Weights of a small GPT-style language model, trained from scratch on English Wikipedia: 12 layers, untied embeddings.
Each number is 500 + 25 x the weight over its row's rms, rounded and kept within 0 to 999. Layers, rows and columns count from 0. Numbers have three digits each. The size before them is the row's rms in percent of the matrix's.

# q: layer 3 attention query, 384x384, rms 0.106, rows 28-31,60-63,92-95,124-127, columns 96-191
# k: layer 3 attention key, 96x384, rms 0.106, rows 28-31, columns 96-191
# v: layer 3 attention value, 96x384, rms 0.099, rows 0-23, columns 96-191
# o: layer 3 attention output (transposed), 384x384, rms 0.104, rows 0-23,32-55,64-86,96-118, columns 96-191
q28 112:454486508510494491513509488499545488470479490516506514529484471496502519547451563520463492477515472510531505466503449493531471529506490512508498502482514486486472488502500489486450503449521478511514505526490489453451517517512451476490483471474481473522524480499475535484521493526521471521
q60 100:490501464498483463510475467484515489473480496520550496498477494490530494454500528478524507493453479515522514505513446539509467501467488511518526490495520467477515518503508502496493498460459507481465486494505524451497518469481485489455557514512471532482515510521475532536491461497498506521
q92 075:501487462516512478524468492513508488514482482477476466494510496525492507509483493511486534518556549517454489516503525520482515495459530500499529491467510464551521479485466519522462488518516506551557476498523480475519508553489528510491477485506553549493495521479521504488551527524530483502
q124 113:534535477502522503513491466470509497432499491508481499528495533509508454494507479531519538477460471490519471494511470519483526503483509474518479511507532491443507533515516468554505516489478450472486505483531516479512477512476462526488508545536500489495464539525497499538448498521511475513
k28 114:501502527482495506490466524519542492539489483496502482492510493489527514506498507501503489511489495526481511492507465472480470557513505455479491490504509488511480491466495508531503533497501481559533491510487556479450531516504477504481493481476519524475506486471515479519521470526473506514
q29 109:538500469479487521505523496537512488546508510510438505522503480509486497512511542520480539463467485505502497528487517458525531495497522520480501497516512517477501447509471516533499546473477496470514443487454520503528512475468503448473484506529477477477490511482483460499527490545489512523
q61 128:533533491509477518493493463516516511496508489480443509509500501524466503499510503477512506512508488482512485520478516522537542472507484488469534513470532489521499521498487461534476547514503475516472495493477518503517533469513502460521474491507505495496495509479493496530500488494443503481
q93 072:481503529549488522477432488481505492485478537490498529471481496475472510473500498452498480480509533483491514489548506512502501456511538502500514471443503504509541436469524506474472521499493525506496469522487532479499493470468479481501527494451481497483489495456511503502541538498493508541
q125 116:523529477486508497487514468488506489489525515513461483538489500489467492502500508485503511493480475506533502500485476523547519478447499474479491489429507481478487471489527489537484527480461474529504480501497501472476495456518498494492518495510485524462474478490511503503501483491519498485
k29 125:503497497513433514500492516508512488511458495525476466512515514454527505510480518542538502556448505492570527482537532549502474472470497462526479479482490486445528506495510503474477521471504542495524479507510520468493548456472483444472482547482491445458490522497496477487522494507487525501
q30 104:498456488479499471478484539442482472484532468487497527526465462490492466488479482504507454516500469499521517521507491532510474557516443497527496497500505498485477512537438539506504515475510510516532512488490480507453509458521497516519474516505513489504475479512457510514507498526464495513
q62 113:504509481515520516447507450538529501505498528536463477530471503484494471476525555523548515480501510516536469507507498451507484559478526503481526495487476492509462456492494503532503528494514521481479465441468457494501519458470513501493552516513502497508507541506521492529537526508478497489
q94 068:481504536516473521491496459484479465514459531489469495491431519517502514518512530504501558493500501517480506513518505484506470507460508494463494509479526501508450530510521508495467493511501436552511458533529523502539476475506533488482506519478524555502506478490508469519543500475475518478
q126 116:503491472493515564439508494479547485462505515465517431549495483497502479489513524498553521462543541481507506516469499475472430571510535511497554498511500491522511479520484477484473523503548517509500478464495459529454511470492511463539537491496498442501497515503483537513491536541538499472
k30 119:456470498497499490493459505504463469475499459495455494518521541486523494481489454545441514476502502484478522509530483528481522500454463516483531484482493524501485548499521500491476528440534491490478492545482501510509514517524502467495493494543508468454522500477478491516481488515512482508
q31 103:478470494454510491556484529502509533489540441492466511493476506485472483527466497518501499455511519509516489460512491464524511500510502472510505532539478497484487497502483524537484487472521478500502502479500475497506448517520493502529537521528531460474484477497513515551478500510475471527
q63 116:520556525490474486510521519492525562546531495462476475508495454499470495520535493482508476532489544495482524536487529531563515467496485523484509513520492482514461491477455508541534546539511525487495480519508488448525521516467487456509501483470507494497485521485504500506475510525479529465
q95 073:515490492519514490521488469512498462502467526507515472497502474500475545468487533464467493476484458503502506479489464521515456516480556510493496448476483445473514527436520523484497531472439547492524472483523432488503489480499471520465524478475506471518477524497550523554519486492527492486
q127 115:536538480451437465501493491476517517544507537502466494462497480493487520531484457498470456516454492528469484505530554476542543527513492498504509525522526509505483505477480505539508539522472503487535487494522485492523499497494458502504465532483482540492519529469510527492530514524484531536
k31 112:488470507533495488497532541480493486485513472493514523534496467531477494538475493510508501530522481547518493506503474460495497489486481522481492506475504468481506495525555464487488479475509483482472531540493515482486522520517488542491499528527498540492467496459507517492536502542462499507
v0 095:486526475497495479530536467471529475483544493489489491492498482463489500492480519455472499515506463510507533517506493479526467501533516511497551471562540505501502518488447535462498490481465499507516463501511507501413500505496539494504460520465468498516498485511541491546550481474489518485
o0 102:474465514456489511503540475525464516502470523486514487486497517490533504488480511503497478504513478512495500501493484505472496510498494476533517527540463558550513492508482511475554504527478499437477498523489545446488464500494494477528526463552553526506476491491468502523501513517512504481
o32 107:544481480502537517493501482541496534489491528458477524515484520482514495498494522461480491511484531465523510466501516461521499535487486446505512511547526509540478511454511497506555506471486486460507545482514516502487463472508516519498448535474480461478513472503454476473523538504482520500
o64 092:551533515516501444549478485476497505478516477540523446511511528529451482522506505537505498467500494517508498507525526493477500525486482512507460506468506492526491519510500513532457523440523511485525537508525505557522488523469526484470554508504450475494494505491534494475488487501493466485
o96 090:537496483470522518526519466476495475487512507468516485488518488506524544478482474478493469526497486484491467485485476512509479461490497511488484504489493495433480482463487495513490522499502543483512498520493478478485526514477529486501496526468534512501529493524465474559497458511511457486
v1 101:514503515522509498530499507520508494470496492527497502464515513545492509498481486481493507507502530491454522462496486500472548487507485499532521489439509511437469503490525474497507530482551493513470542489507501488522543491482496535514471513531453524521506467511497499470469501478475496511
o1 112:463542519484499515509475553469466508481500525479501510502508530473509558527465468493501461470498487492549530516485507491512506463517525511487509490527492507517519482480495515544488533550522470519483448509533512480485510525509496518486481502489498564501456507461531499483475465473457525485
o33 096:519469484503524481518477534495504526485492528470522544499525499499530451553531476505462490504561541468465485484517480494522481459518489505478491499515508513480516482515513492507484481527514494525512498479497521549485514484543521468494493468469467498510519508487565559502484505526500551550
o65 096:492502522468477533494507481467516501532525496502481515481508504521492511460524505503498499508427483532506492527514491524497483530487481457526514512536481506494494513562499511469521528463508508514506478532530452480483545511502475528472534490516547507491463500498478503514519489528538464475
o97 101:494459489560482498496522482489477512528516479507464510545539495469496464491486536476538517497491518479530497460472533506480499495505516517529494520452505452498469520504509469464522456505556486496482548440440490528559499528502518475513503559449464481539557510491521493528484458497491509515
v2 098:440464461533542483465518495492540492475490498532546487453525478457505488526509500514484452461499529497530537464534550504493489497483516518509502437498484504487472486554482500442509497501513513527445505482496519510472539538502502518515531527431496458487492496490450496494492486480512486501
o2 101:502450524518530528456508487552484523506462510499517528547486516471527506505522488501482500482506457491492511521463492468514503474486520526518520474512489494491499557450495511482524478499508507507476491507530499453526485498518492506511454494503479514525490510488568464503495458484457517485
o34 102:502488507471491513514507462554520487502525466486527516514496428489512474449519465503492486470545529506468484493486538533502492493510514475554500479556496436477495512485497515426514481512507488526502516475482527497543502498451499505503477494540518508480472499457479479474527485458488523511
o66 096:494489467515487450548494485467498514512528493497425522486463536498488495486495514480505495522502451496550487523504464518483476507532474531457486554492549513486513506484507486536502511489467516492506514474510486531515458481498530495502494479499505532475527513517484509508479481522474531461
o98 101:502469534522473477508483540512437473546470526508497490552512524490541529529476481505496485513543511508475508475511530461532493508539487503514461513498489463496499461512490495504477447511461509469542540509511512502532541549455505506512514491513480532530498525501514466450504486515518470523
v3 107:481466491527505524529519509526491459447506447501473503504504463522505507499502487506488506507484531509500475488502445514489490483498505502496470463528507505484497510446531499503526507469509487495498534519489455502479471519548463486545511464486462501541468495509476523531486510490514526492
o3 111:474528498470487501467460494482527542500497520485526510464479518521442515506475492528480531545513483514511509502524488543490478534476502518523485514501488513542485451541486468490466557514464490457483461476521552560473434500480511500503470489510495487500516494512525503516542522481500447532
o35 108:486532513483473517523529527509509502454506460506493530487500475511502498522536486491520510507500503557488475523457533532490479439470565459518479541507558452490559499505532488558540497524465465468492509500536526477488465509511469470543526510481505533504500468498517493521495503504491466485
o67 097:462456492511491485470540510496461502509510534520505502492515533454551499477509545501497502453519493494511497509489507478483493523531538530522532478512511501504461527476491459496506455477524523494490499498523482493533497498491520523459493485487507533546528510520501542497472497495500550506
o99 094:504484519498493453498461472540487472480504465515522464479518482498507501498514489492474460500526498516581485531494441516509472490484471483499490525505498478514537531506473501510493457489460484519503527555494497541551494519527528505526479520522478509498455503507508490480510489480489487514
v4 094:510491472533492500522489438483526497520506506498504535542510498524525491484529435525546458483517506548498520449524497488509483526566503480470481531527470503467549497491471544520468511448495500475517483520444482504484488483502507470513467549482521455455578514498482529501499540522529487548
o4 101:495532500547546517485478528475479492522535507521491474495505515463493493469500530499503484493504497479497508489531533505496529446485487490511487479494487527498515519474507471506480511567503528504525545503534499498569483497544483457484532506489475511487470476487519462439508503528549502431
o36 102:519539502491505505520500495495505519520502533530522485520534506494452520453495564499516501503443457546503520478511474522474472509501506534522492469470458472540527481474511467546485489474487512459576512464516508517483482478486499525506507580469487485542507510490529519503506492523520495487
o68 090:549469512502494508496509534471523473471500515463479487462502504478489492560467472491483525469513520489466469483498524515530534484479511482513510487514511560497495554518477491462498524517525467529450489525498500467429545513503469504485516488504510523507456487507419455509539480530465530495
o100 097:470483503473497451489480469491477490484492482497500508497507447545547488496488500478510472495504493505497545500496474479522482530514506521522504499486503479468445465493506495495524503508452491473523493502476489528534512520507573460507508453515502531494482521499532443500488500460498500529
v5 092:528506506502547448522502478521496504537456540490512495479543495537477524510545499476518502532518499524493497503438487495521507529523526525493521493489492504515502490515510552542528529480537474505553462480509507493487531553511464480499520463464490546508548482477542520505489521496520510484
o5 121:493521521523511537499473491493446508513497475525483489473487530495471487477522496516507492468511492479483501493519520504496530483513528516515510499536507483487481483488499491476469515497477521458507467521549499542500513476535496530516485531470491484516517515555462515449524472451550443495
o37 107:483521527493536520508505492496529500522492505505516524527503550521497515501496498484517503513503465509493467444436514499480576495481496537505475482468468546490471454460518518446508505505520512486497495512497512525484521484515482492535505447466464548470495473481537494467489527483494487523
o69 095:501499497490490469486524524485490448530487509496517478510500509483532417498445538474493500496519528449483509496543490459502441538506476464498489500527477446475561496508489528450494483510476471493453528502501486467493447490518520497505553521504526484494485537485486485499509485500492515483
o101 086:514531452484495495513544486478511494491492532497509511474484493542521506467510468494527486501508461513512503518514505477565511497481514459550486541472543541504473471524491474527497471498524486487503497492481527520519532483507487501505453482483494499502507530506507470484503490518489486462
v6 108:504484518449502493484510495480473487528510458497524526505523533515532530513526457510520523506504494489526503506501499443537552498481431467463524505526505508482493499474502502530517502480477500498501484520512455521498506545522522506485502485475504501467497484498480482508435502481491510507
o6 104:492465473524472517541527529506476537497494498534445508508488458513513490497506498494550502504462482490477464511459441487467504487454529485484535520530517542477490489454479502519521459465509495476476476537473464486523477529473516546512490473495471497528493512497500493527487500484480507514
o38 111:489506505483523543512499498491479495510530472542477540482523520518455519468490520564500527499494503521497496489500458498489501463543518493509527489484521518494493498488494485524541473470492462509503515494444480538507525504499512513528489472457535460503491518486506542501489476484464461513
o70 100:496508496542506482494500498441478481487464502505538481501495564528501528486503494463447514488524492485487513484528547513532540499520473473481497509477514525527510481506525517504512528483494485478500465502552552503538502459498480478551509478544459526474491479485490489492523555513490523495
o102 084:479509482474505533525478538500500502532514506489480517496469503471517506499530489508537557551493537482504457524516472520463469468540522472515504504508511444496506526501496512469509475533546472519519543497470522494497498534493503464491496526499521545520485455504516508503474456482479482519
v7 101:451514468487479481521497514526498539528488526522498443500501502489553497491522463534485487474398499508507477510472492488556499454464526514480514510474510510508475521471492494518523482505495500490475515514516494525519507482505498505513514475469517479526519517498496491503469495511503498513
o7 107:482506430497510487486493490512481514467518476481532499484477443485459511517466498492519500492500520505478484471562557521499498508510485506518493459508500473456484466475507538509511521477516535532557479488549539458503474493493490489523505535434490467480487549473472496483509466487541540493
o39 097:526493489530537479509490485483490478515503484480507494491519499522510531555533526511495519465508485491499556486525506498496485513479536473507472514438509502515456480506488500524500523494490461499470500468530525531526514513500530473483468500482511507511509502510503524486504476463504498467
o71 096:496474506485486483480522518490479482515487531524519508530518519506510463463499500501492483539512487508507511522458495532525532475523500470512499509516518486542479502524516492450521485476510508517509509461496542480510488495518453530526459450510503504537542419470539538512482499458505460527
o103 107:478512520512472501546500508529531475501472482514494499482504553530531531493509498454475518500485494499465520495477552481504514503513499528548527526494512494487564513436494490507508494526451502491496477537544485487512530547522490500502513527526532506476479484528489475494503493516468467533
v8 098:500522466530504554456516501498506521511474552474497494481487445462498487507522490483492466532427483500520488480507518502537507494520522500492530520525517493523478538501509460516514485514532480493536475514481504489494513535518489510484492479518487505490478515495511459503533523467486529495
o8 107:458503523514519507500486530519501520502529497488557443475489496472497496489499494505452506471472528458528502482457520546502483521492525480508489497519478457523518486515457519515484534488480509481493461510460550542500492487521538499499496541512538496484496461504529498494481459497522478487
o40 111:483482489499503486492505513488501483481513481473523475474458503508537521532529510487500488517488499484480492486489482522503490467497519500510489471483493520491480538485499534515530524503503502503490491504481484487494472486497519500501501463475466543519481515518511522508475504453501517476
o72 093:533521491474521512502493470487464508501475517505517494501510538518489469469475534496523496492525471514491501515546501450479531480445495520472511497463488509467496509478503467513485474458502484479483465507513495511475489481511478504490500495490495491556554528438495466527495501503457514498
o104 097:533502461501486511453514472491510551552551485509497518469439501504527512474541489525502475489442531532544494466460475474504507541511496469488469485512478467558490461484481496485470535516533496492488506475490498517504484504474535473491550532481495447480466498496523538502546534491485465515
v9 103:501476555510481457469500522532488530521510487501531538447497462537478494547510479456532496531460484499467466500493542504524519514519499475505496517478521499506512507534479471499469488531539495497472492457499482510521504536493501519512495469508471474487513505473509543504495494489513481533
o9 111:493504490486519464507495524475507539539494526495496513516480539528473532476471504498532495497522499481532584474521501487510497532517474536554534502472470538531495501500508469509543482463491520487447520518533489471546466478534491473481445493575522509533522525488504461490487499492498473471
o41 102:558518553504506465463496523458520481546520477511491511490478449528481526529452499506521513507485513511529496484518470533515517510542502471475512538536505476525532520490522482532514499558512494504470536471485488502452512491495479498510505490496494471485526524489476522468494531511534518498
o73 093:481514473513533573514520511496530521534465495530471516478494478475461489508510526501440519522523528487476491524514471504489520509428505480528541455487503560484482439510466533490465509484487497513503500530467522517461502496500505498516517428538542503507476516520503467516475496484453491494
o105 095:522499553550481493517510516537464498530514480507541529521504467541524540500484504479481466510482473495527477513521533478509493475525508482484468487492496527528504525484486491500526491481514494505504500503501476485494558503490499545529533524475479468495480472485480500483539488506523498526
v10 092:499505508468515495543474492575453504524473511505521511481501506509478523512498543521469489503454475522474497518523475492506495502454469549524498509547508513476449520563502512515528464513511481518470467471473514464541487528483492502549512477501456504521532484474510502482495465443462511509
o10 104:507496531455537514499522511503478536463456515485473492549487518509501484551500521526491494447514456472525532504501540525506456481472530456487521540471493505520482509462471490481481507528560488503467525502479501499505505541477508530508510487492460526496493553494504468507461489504482492462
o42 101:550497504504474485482475494502497495507537485469463520538465517494503556488476492495516464502492518484530511475488494474513545468483475516503518529506525489538470491479543474469505474509523464533502523520448515485535503493490499517511518480516508528500451505534504512504483495470489515517
o74 097:472493491524481504505507481506481528504459481525509516475503477518474542539489504490529483523529518469510490497460491512490503509534498520496467509496518482488562484547484506528502522504460508496493495480544490532490446502514477535514489507497521491506488482509504500520507540495493510508
o106 092:488490515488529482484460535543456497474515497468505500487483472493521511504495444478466521494502538499469464475498532463493464503491491469480502487530509518479482521502532510470522481470481526503504501530479455494510541519496531481492510471530524505479485498534488471531504489459519482499
v11 085:473525518486524511530495499499490491524503456469509502486515475507492509486495436502501507514447492446503480544487487500458508519523481521494480471504439510483504513488495487523531548530486488475501513489524516498486446520467490484559513473496520505481493494494474539550460474448455530513
o11 105:517496495502508507507510468515516505463492498486503454489529500499492479500507515522485515495545514484534499482504495491499475510465511449499507503491446472469517512491521507451489491467547477478528482478489501526469489491567498518484520520451473502484461460480501506497520537543523482459
o43 093:476471496532490505508537479523494483532502472459510513521509475491542487484471550483532492497543515492464507472499527500530472456481516466529470484487485489500527493502524496448514512515546464487501507489508487490513512504545483489482520516479501480507495408515558482500530506507543471483
o75 101:486456508462456482481474524471490508483461499505468504511509505485491516506476505503531486503500550529509523535476483518494537504540520499516510553491575560529488486537506492508481471547490491500501472508499507489515507490454536514537482422518502560512475538502477495493483513487485532520
o107 097:511550480531546532500520516546548482502474511522497527524494478510474450474500491509477481518451490472549486512490532516519508494508498530468463460507478506477506554502493505521531502495482509506475475521473512535500521448513485504530495490511507487459525462514488538523469495468497498466
v12 101:497528536461506485470524482487496533515547508511468506496548540532501483537543498502504463509461453521492509514541510476497515483556470453513492510521462488461465536522476512546511489524504485493479506519524461545497488530485479563510490543502481499518480551495517502543463540491537518501
o12 102:492503470465533490551497497471466517498483482453508549498497469470458478517503534511469529515510506470490478493487461467509488493462499497500480492484496484533544490447550475515515449490477522522534533509487521477538479487471521451489515503504433497469449465468522490501487482520500532501
o44 112:492499470518485528533508475551496526491543502481498472513534492491490494518511529470460469487507522471470503497526520504499497477517530468444496507525509506417483482534496523488539476492506542502459542500514442505491488472494497486493491515532479508459475494543491469488498454496517517504
o76 101:509503515502495496495512497489512488541482491495486495498490513533522457438495453520521470504447470482485510484477496497514482595523474523486506490473490480563506487496476484506461500497494463517502502481490514493488521473457506474500533513479525495500487492464476445496500478569506509490
o108 091:443473489498533498461499467520474519492500454516531479523530487500519510477476520508520483472480540504492523484516522501474495479484512450505514498491494467457508534464502477487510524512498514476468457480563443528480464503510474543518479522477467481527531502496512526461446496427503516464
v13 102:508510511503480515493501489430544505474522477488464475462497496536482511513523469463526483559494490514500455507485521493552526502492458503520523524510512494454487496449495506518494484485507520494492456532504531511560519480478485448513487519510513472511482488495521520494472480473433467492
o13 111:484507447527514533513471483477489510484494522464487520490507495504509489522452486523489476485493502476495529507520477518530482541527532536519501518503505532492528493523522458509523474470481482508510476456506503502499461465526522477473535466474499491465505481474490475533527501490487457478
o45 103:497448514508514488493496471442497511525457506454502487545503519521487527524471523492510496515491506472463492488485488488516519525516433487529479478481488480540490509510521495467520482513526509511482522479488498475549468500491500496505495485504473463481512472503577518488485542470487485499
o77 100:523513529477514511474488509476494485536493504519484451504503473477506491512549494527537523512502508503524518471500538490503535465472521482506505517471459521454507467497524512515467537535481485499513499526512489511456532560498496538495458499503488547487515499519461545464480527519561533542
o109 097:457489476498512488526496520527487479506528482508486559518479497515498506467516496503469474503461501481502488538453448500487505528486509516481484496488505503498516516526461494504468489499487522486498501523471503482505518493482507511531541503499553462498557483471539454523480508495473517453
v14 107:514487483488488499503529492539507498522489490487469481501475466501542482490569471465499515471511458490548462476493493490492463463481486520483516503521494514511505493475507555472491489543476529501506531510490457496453455475528539496482479519506506495518510511496469485493495478508450492513
o14 107:465531516475469472455510526465534510487503488463537518490462493480488498499456548506512529492530516518451485466469504538494517485478488542527499455512532530471529521500487483524499484465490478514512494558489509494499483498489463463482506458507533565501498497442483507525486496487535491512
o46 115:425532522488482502520492518487511517530455504475526516489432462522498501492492492517497503502505458520475446472473503535486481521468499495464510483537528544512532492500508485464520522467477500509505499511480518472535509488506507495528538487502505461519462479478476492537496486528499489509
o78 103:487484476513522507520518506518450489517516538514498485494514543487506473447510459519502502515509494460523503504516503497485476530524509493505496491523493438507467483460525476477484493480520512476493467482522517522496527488458520532506452500520480480501536515510527514479507521509502546483
o110 085:518504514543484477559513495516493476472490451490500535551534525507542477551489458472493462522459474467552494481533501464511553450502507496490511525499493496478514499520498534490492436511469496506500503501520518490516456511542494469533550557504522508482500536490539496483508544470488481500
v15 095:475516536502509521535523525468500519480477486502532471501512514482498512515513471557497484509501476514460518500507449527513495488483494481485470497534511513449512512430489473510515520472471489527492517501520475512483472505513447516538467515463529509542485510510520550478462533459491493516
o15 110:466523494471521497458471446522500513556494504501465460501507500493509509493490469517501493477524442553515500500483555494480454498525487519519532517489495550502533485497505532516500518533522513513506491499503482506512513473476567487467504472543506512464493463503500523525474525502516514517
o47 098:550523496497491490497506540479474495499474477545483489501526528443492503530509479484492536513477502525521493509477524532498511523456559501456516549474526510514550467503500498541502464470491490499486516478520507538513480500499482511471519444538493492433459478505478519500496519495484476502
o79 098:473499470476496497526505478466497503492529513488543520501446488528481466453511535445513514494511522463523456478515471509449478495505483490557475485475515464516494475483494526453536481482513469530478458465460518501497460474494502504493521479475474510539521507500542444492504461498488511479
o111 100:487509524469492497515513516484497526524456526488511529508500480526484508537504514500497511492503476526467511509461527497518558511505458523465515495538446541518454531504497512523525490498446510496547539535526501516497538524515468482517487493533519509492441504558514498512485499447490463518
v16 098:536500481506481538520481504499497524484536513498487521499470512495473502521488509530519474501500493480454466456554490502496457512516493506508479551504566509500536465479515504473509480475461516530498518469508543531508522453493459513493533483506470479487485508511485511497536471518505513439
o16 105:472458513479477528507519495484516463498505474499486527449544487525491498486479518523513469498532504499478517495481468488496557497520511519520510512523499524524516515525500500492513486494530494509530491495514481468522549463531521525482499505488542520509522517470513506530486488513473543497
o48 098:549478489535519503504464495503515503472544483535487490513520515515519503503496506462472478496516465494523563500557506548476467488470517473507522498525527543522511528467543462536479483486484493521483502526456507486462484493517522506461512491477511479506483473501510456526485481537484509498
o80 097:514501523485482449444549495483514508436509553492495468479469472467531473494525453525538532517493535497470532475552502499527510515456531508423483486503457484463487473475485525476507542524518490477474468501526491513497458503505483515480486511506460559495480541516502475499544513502509532486
o112 097:491502511480499513524485526541520524542480479479531483480487532483467534494485509491483472474524483477524485523517550444518538431458452558477507518480480488454478496498494524520517498519448525514514534522498487505440527518515496510533478483500470490522483499510512480530473490512501487477
v17 102:526533498510479482483519517475565542505432493474487459521542525542513494495540508514513535575501457473528496547512519506505523483510522479488513465519510522456529514439536519510485509505493507470520499590512442523502535497473507507489505509514507543485518481516501480509502501473482538477
o17 101:518518512500525489521487490528502491511509517492525487487499480488505509519465551491509492484514521446476487482509485493480505486515514487473534456495502487503495505519477481481494533501450538504489510510522494489501533464526514491494513500511512460496516491456549537514463464503504473508
o49 105:477499466508510524505487509476495497505500514480478499503516541521517516456520467504530507543475519489521511510493510500463485469526515498523499497488546483497472513539495445484477531504482458467490515519534548492510494509514465528498517492486490528482481553498528479479491522497493499493
o81 094:517489499538512486524510495513470483470483496528491541524496535474511496532495513476505526493519450491501502484499513493519477513535449505500511526541546487507508498499483521539545478479510547524469509478493506499555464549472520487506458519489495492487537480519502526524526511498503534508
o113 095:487521448510473502524506479481500565548526516494538537504506478518475504456523501529486449468470535513554503534469515504481509498519494514474486527480519498503476511495524512494533526493524496508504523501526484484455474495495515526514488546499519505476534506526486495528493490461512503505
v18 098:542516499527525524460480487518522536521493487521492512454503496496504508510495507478513498471516469462459519472487487538529510500544473515491451546527487466503491515445531522499518524495502548548474564471495478492510513494464476519448503456544544488531489525540503497476466509535508470490
o18 106:488514488504481469478502520473501496420484513510477508519499524511533508508501495479487510546452485508510518525489482512552519543460544481489472505492515482539492505498484512515545488509566501476505440513507523486526494482495472496522519553459542481521486557488532510516523518486515528507
o50 106:455507513544482497491484459450491487539493504514492537498486493527479491503497521501511502493513512522473489453498492509501494492514504502499490498526494511481488518497521508470465498499514497498505515501471476489503486492512465504495508493504542508516508526520492504466469526497540501496
o82 093:510494505508536504534470483518463473505499534504540486516514527486505491515498534482560512475486507461507475486502509484526496479538413496518511458476481524566519477508503484562510454484475511498482528538507559512537530504500530463492526478511459536457490431506515509522488478471477537535
o114 100:475498499504487507510530556450533462508530503502487507473512499510532525517509488519456476453513516500493491505470484480479523475444514515467470492499483483415472458471508524509494540541500495498516520439494472461517543484491488517486462498492499525470537497506516473527501529521509500486
v19 108:532507521508565512532497473470518471522520517508478503538493527502522501464507494511493525490524488473544486486557454497460511519537488517473479478497527501526540476527526523499453523492463488518534465500445545485488467486468520507481459534503512500478502502489493561515498491507494473515
o19 104:469476497498507522493515499509506549490503484513540523551492526545492487479502512545525499491534511479486500506509506498516457461515467495461508480497485507511485493507451453467505512500486492499518527506549485473498471504492527495488557493525477485526480525506548451524458473499454530490
o51 106:521535489518513495492519518483480474490480479504518523487520508494517515535517514543482480455518527537505496541466468488493509488505507530512525498502502463508529507525494489440476555514481467511513497488451531472543485494492557467509532532534529505473481484476493487543476469472474493506
o83 104:527496516481499547484510529510479495487477512513512503482527471480507440528521512454493516508445505452512526456477507544485440532478463513507475471500467508503465500472486480484534522504531530490468508506531476534503529471494495506496495514466469501540518466542513438451525517541537493501
o115 099:448498518502501518492489495515550499503532482473475467472491439508502519500496486562499490550501465569483488497514484529513554507489513514474480516504498502471497458502521503467491454497498509517480512503473503461505523475487480516505508502489517498484471517498454560534492415496495495523
v20 097:550530512463515506531494463501505495491533470494474489483477499502559520477512466516498531489479511485542523516501533506480469510490494482483476524514500494506507482497470512508472529537509514489482483470511480507549558502485528513493480510516482501488502484502476477522501554498522553500
o20 105:482518518479485485517504451517461511493458497497500484510465479484494496460485527476509485494538524485530513499518480524509527495491498545519494505510475506486503519522513535477498477471489473543509480458482504490477493454553480504523510539457481493476468520486474462479508497535498497472
o52 104:576491495498463499533511528485490508468490483515482441520522477472488481481552472495491503508500508505503483526536527513467481490517502519502500474482468516515505509559527492489464456539476482551505544482508488498512525530534516469482516501474471487483454448531455494477556543546523532508
o84 098:451497535495514499446462534506524492492527515487512512474505536548515479518493538513513500520535473461467521464476526447510490490487515499460554478468489495493502558501489484509530521451478497504485504533519495481464494517482483479483507476540532492503486543460523498519494454514515475511
o116 100:524489470488518525460528461492479497481536505514493512517492488516530492451507475508538532481447503477509492529497497509500467526524506520505516488528501487463455442483520451465473473502544509528489501481451549479557476484502489530491471581472522483498550513509491502502516525477485521508
v21 095:466488519507553502487494470496463485509514525523478505489568498483532474517487516466496504498506476497500503497475510494511510456499541463541528492501498505507500489545531473503474488509489478468524475496537485511512480544520479454478493522521453441509530486510496499486513469505490521484
o21 098:478509476498478524518499507457492526453496468456527509507481492517499516473448508522511521500459486472501481523502538512506495513489535472489513475487529520483481466512535477527523430484467465577487522504490525543486467494470498496487473544517488500491485486527527552475497516481541473546
o53 099:484516474523472515509501522472567553479535521457445510531522495497489489479490486497488516487507467511487520513539558531520499454473533509513492507494515547442495487512534498496497500484515453507517507481511520492464503563537504511484486508496511525523500499527476485519489473507510490489
o85 105:519532487493519511482446469530529505477500497503512433496535514468493519518497500525507493540499546478508466458511445480512529515477496475466495503483489463523476522514499526477526502516511533520471505537471473480486523502499501490523468500460459515502508545481518523428558558491501520494
o117 101:520501467496496454543511490460496510524493528451479517472481501501463461536465493475519480507548470533496518542556483527555493517534459480498516523528535534541505450532482469517477514460450488495513544508479516515551499496517517481484559482535503519452481511491494479534466465501453517479
v22 092:528495450529501557514476519533500511496556516490493529461497479473518518531484491465464480522463514525491504458504471461486477482477539468522474525460510502506450512545489522478463485487531519500547494492485500469503501513477488536506507486543483479511500506485537452503534500464529475478
o22 102:536556448499509504535473471498478496479530505503445486520494476469496533477515503479546496462524506521500515514483528481492496488517501559521534540496492492483555489513487532545507498514511501518473466515522491429501495497486459524458512542466497532494462514465469506449495475512495497481
o54 089:526528534509478525500469477551500491508505502500508466505502483537483495535496474472487493527472446493499515485487499471496501502488515515519500522498532484490485568474484527509506514518454486473521494511530504473482461487474440506508494529464454550480511485494478523495494481494485506504
o86 100:467513518510508472488535521519537517529480480526523487491501513526526514515510504527496475503521510492495550527484494528473493478512492514507453464519536461473478507544558461495525467431507489509482500491524514514527539533494532527500528494492510489561513502467486497547496519478513467456
o118 102:523489500490473482504514515488496488470516498483510526523506456453521473471467485446509526544508479489479462499494502487497501506474521471478533523531499481520517513459519496471468471518491472541477555518457506507514462547477472537491490482532512498485494459494447482479508474513502533494
v23 102:474505494517512563496480465538473495493445558479513509485504511456516486513493507480510498558544512508511495520546511507481517491463480547510501529489496485468526486486474485516447526521506485519523467468482477498474471489531550491487455524510506496492475496477484516520520517505512512492
o23 102:467489526488527496458532519494567500485495470505521460477521506479514474500525507513511508511512510519501514496481490488485509516532474522505479481514520491516505535484461479505519487461515508506521511511481486455514536501485496544483509465538494477498504525542499476465458488496481527531
o55 105:517500497498520514484484486455495490513536474468468495507480512525517490509497529501541507521496502542514501508595478469506481488502465518455469501473466545476459501490507472509464500474530501479510461510518476502471485526508505500515538522468460524503494529529532513541488494526492490497